Each number is 500 + 40 x the weight over the matrix's rms, rounded and kept within 0 to 999. Layers, rows and columns count from 0. Numbers have three digits each.

# layer 10 MLP down (transposed), 576x96, rms 0.0843, rows 34-99, columns 48-95
468550471491577570503514508537473486500462490576525521451534495523506454559516446512481506518453500486511450481514641586488526506402512504515473
582543490549526550513532486495495519516558393438431491445524434435441518488529513527576538568522547441486463504507482465479497537429449415490488
488518495449456496541465539477504443546501494511486505526443501469455547458552488584436511493466483544538502524541631479562443443509495522509496
534476435565475485501536609554428403430469530517481528536486543518463520470490537498461484483459506500467465556456510501509552592519439441462544
534463552521532490481531482579513542530507494504471523515533476467434546552450472494465429477505511462520605458491461497454471494481487470499501
512555529507480506506473496548475541520510491493464515442524478563506560452449421537527489418505443480441421514459461553465468506542511473553507
563508459477542510498531511514416469548515473458484448537507463499485493522487457536495508519473534483507557491615494463481493522455555478501481
539473580543536511461568489434542474508462570415463552449533542488574428476504489481440493464474569496480557455516462470456479524448471483443507
442485517519457513488511538509457461547466469505482533529502532665507486450503529554440511501589491480429503552464482495510499490479501506512484
556487492439537511530452474522441554541529413459541448509441558497491515427498518503518505495475482530482518518547619517477526446485493524464496
494495540540434487535456429450520529508473479519531539515498485538487490470513505505517539501496490488495493472498471485530396512477494544495432
514459567462464478571477511484497608522581467538525405459488435547507485511516502485463503528455537463486464509518484472443456559510463489435497
518511572425520519557445466441579524508476493537444514514503493501503501498442507541523537459505528489506484557492602524523498522472437472461494
429565405524463499454489432440604457457370449473512577574530494449536505484509478538496436556531486498459471442457461613456558495526513552470485
473532496460546516504511542560529467490513493522471453520521545462527532430523502456400534464542458469520438498489510546475494480522483498543445
555486512458522469544505461475467509534494524561473477462502520520478460529530477491443539505479534532564465507467491521439560403551454496437463
551509443469429411510494463476520568495472462530494492516475518531547465501444504551511589539545573445461482535464466520537507482502521490561537
493570444538546482444500544512495572506485476492497416497506573530475565556474446554542466365489453524407508540484517544467494435517516520468513
511501528565491474539533481552459493457494490508518489444435514500490465508518600483481449544514441489497481471539437470500488536519478450525523
457470565507572479545534494408490447504515508509446508468544519513532467458505496486452544519542495478599506478505509428520464414575547477467525
499546446508495449463509541436504472488502514554544465485495485482481491447547463552504490502432565451551532516484460493518494473512461477489499
505497527601530519439501561492506510486521497526528570488481566532534453541507499502437509520485507432511552469555494544491501401512478534496426
525498548466555448503501626468445494478571540520469525567493478471486504482405453542486450568429508519500561456649492410508569459520499538525461
472480524460449506493496501454545500503461498496536491529426549494536517437480544518478526575483543541559459510536481528533487447539448432511512
526520476495494483543533483503498522508506526370520551431528500454474495509460501498504483423569537547575478484448601578492562577441494449516450
505461456409496491557508488512495505487533525471541544559473523464513536462518515477471536533489477505534522493487474493476490573481582512476518
481546463533531478537539556475547493464440501464503499515471532493514490447493475530509530498485496473533506488470496481465590480530509551414440
487484498463533490545497531512424450494498488415496587532576449513464506560497461460455473516604442482503481466527522460454550454488473506515467
522495374556525490464533447533572545547536483442488450474512475519442455537502503463512495534476500447488434456503550520469507515482506493480496
422449517484396444501482471490496531516470602542463522489566544539558441537589505486455550552502497504472537497422505417573496481548506486458473
454551588506484503500509480508497446452612494493540496509426492517531525535542492509557460515513481489471473456483466461489556542515466483565491
534481478521507475512456462432515534521479428445438498513489566466497547472482512525456546496473493492504498560507547499539533475507449518521577
509513510422496393512463460533569470553502469506568494528460498498530556485529471473491519569463465497445512511475482557538526475460450392529526
502506485556506479459532507521496576516493455545438534508513505476505507554523444563455449475533456492538509473449416447523473563438514469508550
400486502489521506529494509507554510509475493472445546523481467420445517527486473505487480485541522449529537484496503512467500540453481490460504
440534541545520503536461472538515461419511494586503455512474506469448496482598495506560494477512491497421448438557503507465480546535532507485504
479581520475541494477504509509477487570509478607490545524569493454498453509445460428471469510481476534496501510542521521453511477348541483551482
524530499467501516525534570581436502425533505499497461526486518497476458524519575448495486422548537496522443524471580491540459426527512477503487
465505517441468506499526494524522526529461450455483484502544466415493514486479465450472547519485503537456599495509506539550510529467490526465431
455502497515469521457481528493604551515484526474503455444468555521523475491488543518488444504538538522557519518536484502468553527551490440455493
512425552461521495548496519485528418489458543525511415550466490484514506553505433511475503419518529511390458469552475540490554558491586457455483
536467524499548460461569561506428524502499481471538479518547508507499489482547587514538471517502543492542420441564441482522503520531498433538534
514545460451500511492472445520462505487487533391490480541498496434509489510484504397553508487540462461508504454540492522438462515523536468553491
511471452501432455489481506538473422470486499459631506512435508548522508536543447482512610479463484493529409424549530525486535512497528490458454
483472444536543493534520409467501554481455478543507554619405498461531483490530448516449500512431412473544528572519481468517563422488507510495560
467536572501493529496482510506498573522500551534504602578484553498542431473468543485497518512527514495556465610513578468482484493455478477489506
494483527485482545496490584497499556459438512580523463478529469604550444584478455526542508486534494460550481480467416560510483500509479531482582
506483405540520487474519496485498534485477520504448532556509502497549510509509508426467513450475516464475496421533401482497442525484439524504547
403431525501429427493496539545496544517461479472490481525524550502572604541417502493531610518403537482475549586461540535508426504550468529498525
542508478456495538569469504494519535482488540517501525495514565436482519500539490474428497441559534558574524465529449463517515440500578469450463
428515462497483482485474541485514579495470505479517504505452519516511476543498521584455536535507616546492513513468499527445519517476533529498457
507423471518524497498481498546548490454455445450605483486579530490420530436508517487501425476538506509490519448522536528537506511477408418471568
537434508549489508485463509554588464505428498496488562552460519529503499502532457480454505490491474456550447521474546457544548521464560476466535
478501529526525541447508496512512515503552476413489493502506525424432552525482469581506474533514544455447483503476531568472441535426511488517629
500459511445497519537515467410531452458491501579408513547492516534527510521474440599470530513542503522507473460473472545527520482519494461535536
457529461516460500488458563409538582558473541477569490528511519564448531451430533526502481528585513495468515524466472476502457488481485579552497
521557467489492473494495509481446498547555518505517434419508504508508494448564592432536464431455559482512441487487543551502534440498485526531505
508476507515477487441473499525530606471554532529548497580537530484521451410408464423496471573474468478457440463499504541468464564512492487504514
492484537532520518481498500556419477457443585500565488541504535465466429460451561584505567459448466439468466493497543485498519473546483481524430
448476469478470410469534466481542503448486519441501505509540504525514501553443480515459466489471477503510460520500510490488469519504477512553474
546549471466466496551556544530489444455538466452516470527480540529497508496469565483448475481511509442471502488521505498531456523496494524493507
450409415510489498450428456455575585426544537522528476498496523470462498504533515461536559533473487463422498536534512527557514534460406539554522
495580514522580541507494508500477478468473450551531530472497466445447491411518488514506553480471441528580484486454512527460528486478505487478564
516431532459507486531474523524546518513470449548495546525424496481505575524480473534470519444446502468483517445512570464447498497426430432492480
488441435545557510509521499487579489543510472466426481528531428474564518459490492503477431514487502429519519450520479467522484508519552547511484
544541427440480463528493502479542522527596591533508483548468459472451546472466462529499503498491524441445459427511500488540503482586486543481428
# layer 10 MLP up, 576x96, rms 0.201, rows 35-100, columns 48-95
502510399498547545493464446587534479457589435500496532465422488448520438503507531526538484496606479497522496543473514443578526451509445473491527
444482599490503533551519504446503542458507554416506515565491456417499519490527505474453464549533520520451510524462485505483553497555472481552442
510550471536529444524548515453522424555489486429519561453488578436531533507576486528476427585517488525541545491462427545485493479534508473485488
452597519538492498528538453494555508435494495524426497510462578500477569506517516525553551493460534497496437437417561511443454524510508483493466
492481462534449430497471426431461541531520426558529481525540473521504509553510529493534476465528481490590531514509420529407502537559516449554483
478513482505491476451514531505490446468471423479435547473519509473489457462496533511494526423523453518468538485573581521494494494515525520503537
460509504562520539521450510510474411470507558476454522511514514505383551473477478518532515500467457578542518485546500438495571517493449490380533
541457456474479467523491514591458507460524521505522498461480489479558544515430548510495465496490498453454556513551487456444469518492471424483506
508475476493526493507443567434545517505508533502485523493530540489384506480456401536521490473490533498457453468516536543541498543437507490497479
463495491527541518469516551551450530421495511499485508498440483486490500494497494426464530499601506559427467461484493494483476504564447545492461
565472502523433476568438501508513521532501496488485534487490480494477401446524562573485484492536470525486494525548490554495501542539530498477500
505434462467528445446458544445506500478501445432468539516416551480559420517519534546604576518554460507490520514506536487460450518512473490506497
490487568500488468502547506469487482524510446489533517454585485452469540508433503527508505530505421451437443489489575486577431530429509453548543
499545541523556508537502521477574496494573443545540472482420477537492557533452468502524512534498505490554547504540431499484466632463523512523383
512484504569470466554510473455487523501479594473490508471473548491502545405501504469577440521480425445491467531543504461497493516524452514551540
509559532504519539443531479524514477498489517484431483463497534413440534472444473479546476472489538538473527522502471547526557485456508506495444
534405500449524520505533436457466491470462515453538481446562502495582413437459392510505476535459521467533512487498500465432471543605517562548533
503468482441464437509557454495473486533515508549469431478490493531542511477544497470499576518533477567450559519442544459536543480501545486399521
511421492560545496536510517474557597447495518483474503422530469479493501479462506499538463519508497472530505506461475622520513439526478479524471
415525506558514479496523503503494522495507508455555492540482623536496505461482535532563490487567519507476425472513530495483524434500461524488516
561459509464498462555496437476429460512486506515487516538489458457421537495450519534553467505501496517514461559473491452523488517507578441546517
483533497574501468511472563462521542453558545552533466474484491502557435548431513603515506591485417484562515537460458535450466491475541482497463
496468446493561494514556481449542451535483478545508509440575521509510551507486521500512503502486516463455500504510490512532566451457441512510513
447483575468569539531421592543483438446514501528491481524483526533484558494540456481455554535484426461478478496437454517519431480595469510565486
514503494475461558505488476498493504512442469491485482533478543492479529498454499463543544460521478461515617519480503539488475474560467500513530
508504512509528500517508473481500553540450556566523553497472520456492443541550569458498450526572539539535482459517514458477483491466478472482465
422498539506555465510522503559572443485525517562506506561552464498494522528474491456528512441582540555540504486469491470493513462454419418451507
502489507520555486543498530448554541461425562510499460478429463462552431524542518467566527555471514537492437535499519559441482531489473495496492
530452488464458404475477525554483448445479485497517519508470521544431392507559476548583532574582481449550422453525440494518602554534560475570508
447483445575504475519463495520514562521502500412374487473563569487507471494465512523514506513496540503506522455485517595346397469558473541484464
542493480565492499489388448542536450473398482500526509504513455487487474535524494487536519478541508497480440498516489468525517505487530472502514
484510480471419533555478513467429516448521476498439499466549482531526493463481489518524505475561459496498453482583471516530483492528555540545520
506451443506445480534547468460518486369479522461564398469515518416554505563510500464538563434446538512533450466566512497499552527439480539520445
481460513455512518510534523489569525465485517431482483518444477478539470495541497558478456511509495502498458528462509477484504492498464457562537
501576450499510502510436518562568560510505434422477456495527481444463468505437486555451490548515557542466455535446480477539520498485530560493535
450553450573497490543458496468546486467514467512528460587462493487489527417476511494535519552494501515451513505535530486534525530451440507547484
529460466551445534408538520445474503559473512486496518508504568480491483552507487454443429499520499454563498557531446480467518489491486472442551
518532508505542514476519471543448532438499506460584518482530470457487443549488465465440487517429481484428515548490454526469556474499491515492521
498416502493519472472523506449538439486485535516503444492445507441489510499484506562507568519477517508431543501512570487481490567541532493518553
502462526491569598507492491403534453425519478526444384499428554532470497456584445482521538442552430514510536472553499571509528517552502459489475
489564519431516458501437503429426466530480425507493557467482505505433525480504502447470531495481519486497505513538515569525559511485516501526417
492540530541492484504559472449554500486558380494541548513501399464454475486489531564506501499555467507494504549519526528534536454453483483476502
464541471531447497557487486483476508524450524500480514479508545488533514440453424539568509488470469518470534487611451503499496482536516431476501
541498501410469537569418555453535513450485542469486508538516443494395474504483519504565460529418534509474477542528499583524520484560528503482532
459501552558506564483511605466522489482524532514487488525464487460482519526418562520465458449496481530446515498460550502489457461510430544459505
514517446520497513470516464429483408449574465420482524465463530504484538548514540508505474565537459592534430546490461523479485575489517519516579
507482473536498471553567393455513518477439418520541510519417511456486585581490531537541526464464466530453538484530482503527551551510458593563423
524479528465470421512502483501547585411452530478501514485480545493550479430582475564464526554465408550556467559569507576503548466460396495458482
467503493487420536438492510494502531559471495489428524398556480441508476543511533549526535497458438497530523464501488554498504543446431445591510
519528601535442421445538520487473436548502482403535489561505588524504469560427514464494493578467515503535549516529405507499540509465507497511522
533493443548627478515542537434437530535511493513545557495524450489502543481499533542456474496534510442482478529483421564458452456507476549424511
475509477526463551544536516525469475370513446519521451479498473466497487574473505496490485554523555595546506518567445539475506470530478484414470
459506482522534513485477502461515579504489547509535455500478421468524463438550491506608515563531448573519515450512519458553515471465496476474513
479512483502525465488548441518518472552549591497483512537473488456442459586467518420496472565605544558481474460504518524416523524525553539454487
500457558473500522538584516471516512482509489433543521496523437545506507595542433441431524520502421498517513513513497516512565521474497467489481
491500496513489444577586486530480480623472531552442430508452482509430484534538408431548514573489516529498528526533467439539480479485520475507534
500587512539498466582459539534495513494583461514532402461468449520524449495456480410545504512534445540499490515505472572506527480412514481469533
583512510519524461529614461492500551541539443526411499441491418475514504507486486437492474454482529539457514551560514519542504472461509519475552
512490469442568493488470507493548452483464520483534547576463535532463529508420489448488500470550529471516493525473497480500534519537525516477515
505543471547505454546463450500487540543502515514484434537509491491534464510538537458566481572528464451414481482553491475462533407459565453499624
451541463527504500476457559476509521474531497475458410555523554440550482446535483507507517466520541456502568504417490512491567471504454486509491
494496492562478458428437545497573506465463437580467490413549548519485525469550568515432480532503466471512498518488440500516555469563468535467494
544537475485548559487492533450560456476478513486404494455501552448501421470507517581538421538492507496544467523494511490542466477509499458475496
483594495501498447518458393483502424448497513538573490473492539539466489559514487477516517457493493443489547584532501533472525526481527468464475
476498465501402512475550467493510465461536516467491433533418493470561445496552526460568500424539508552470440488513508491585474514548452474555508
482514515525509478590493512428462591488587485522519545475543480497445506535482499466518494495492497487471484499507511499485450491544457453399479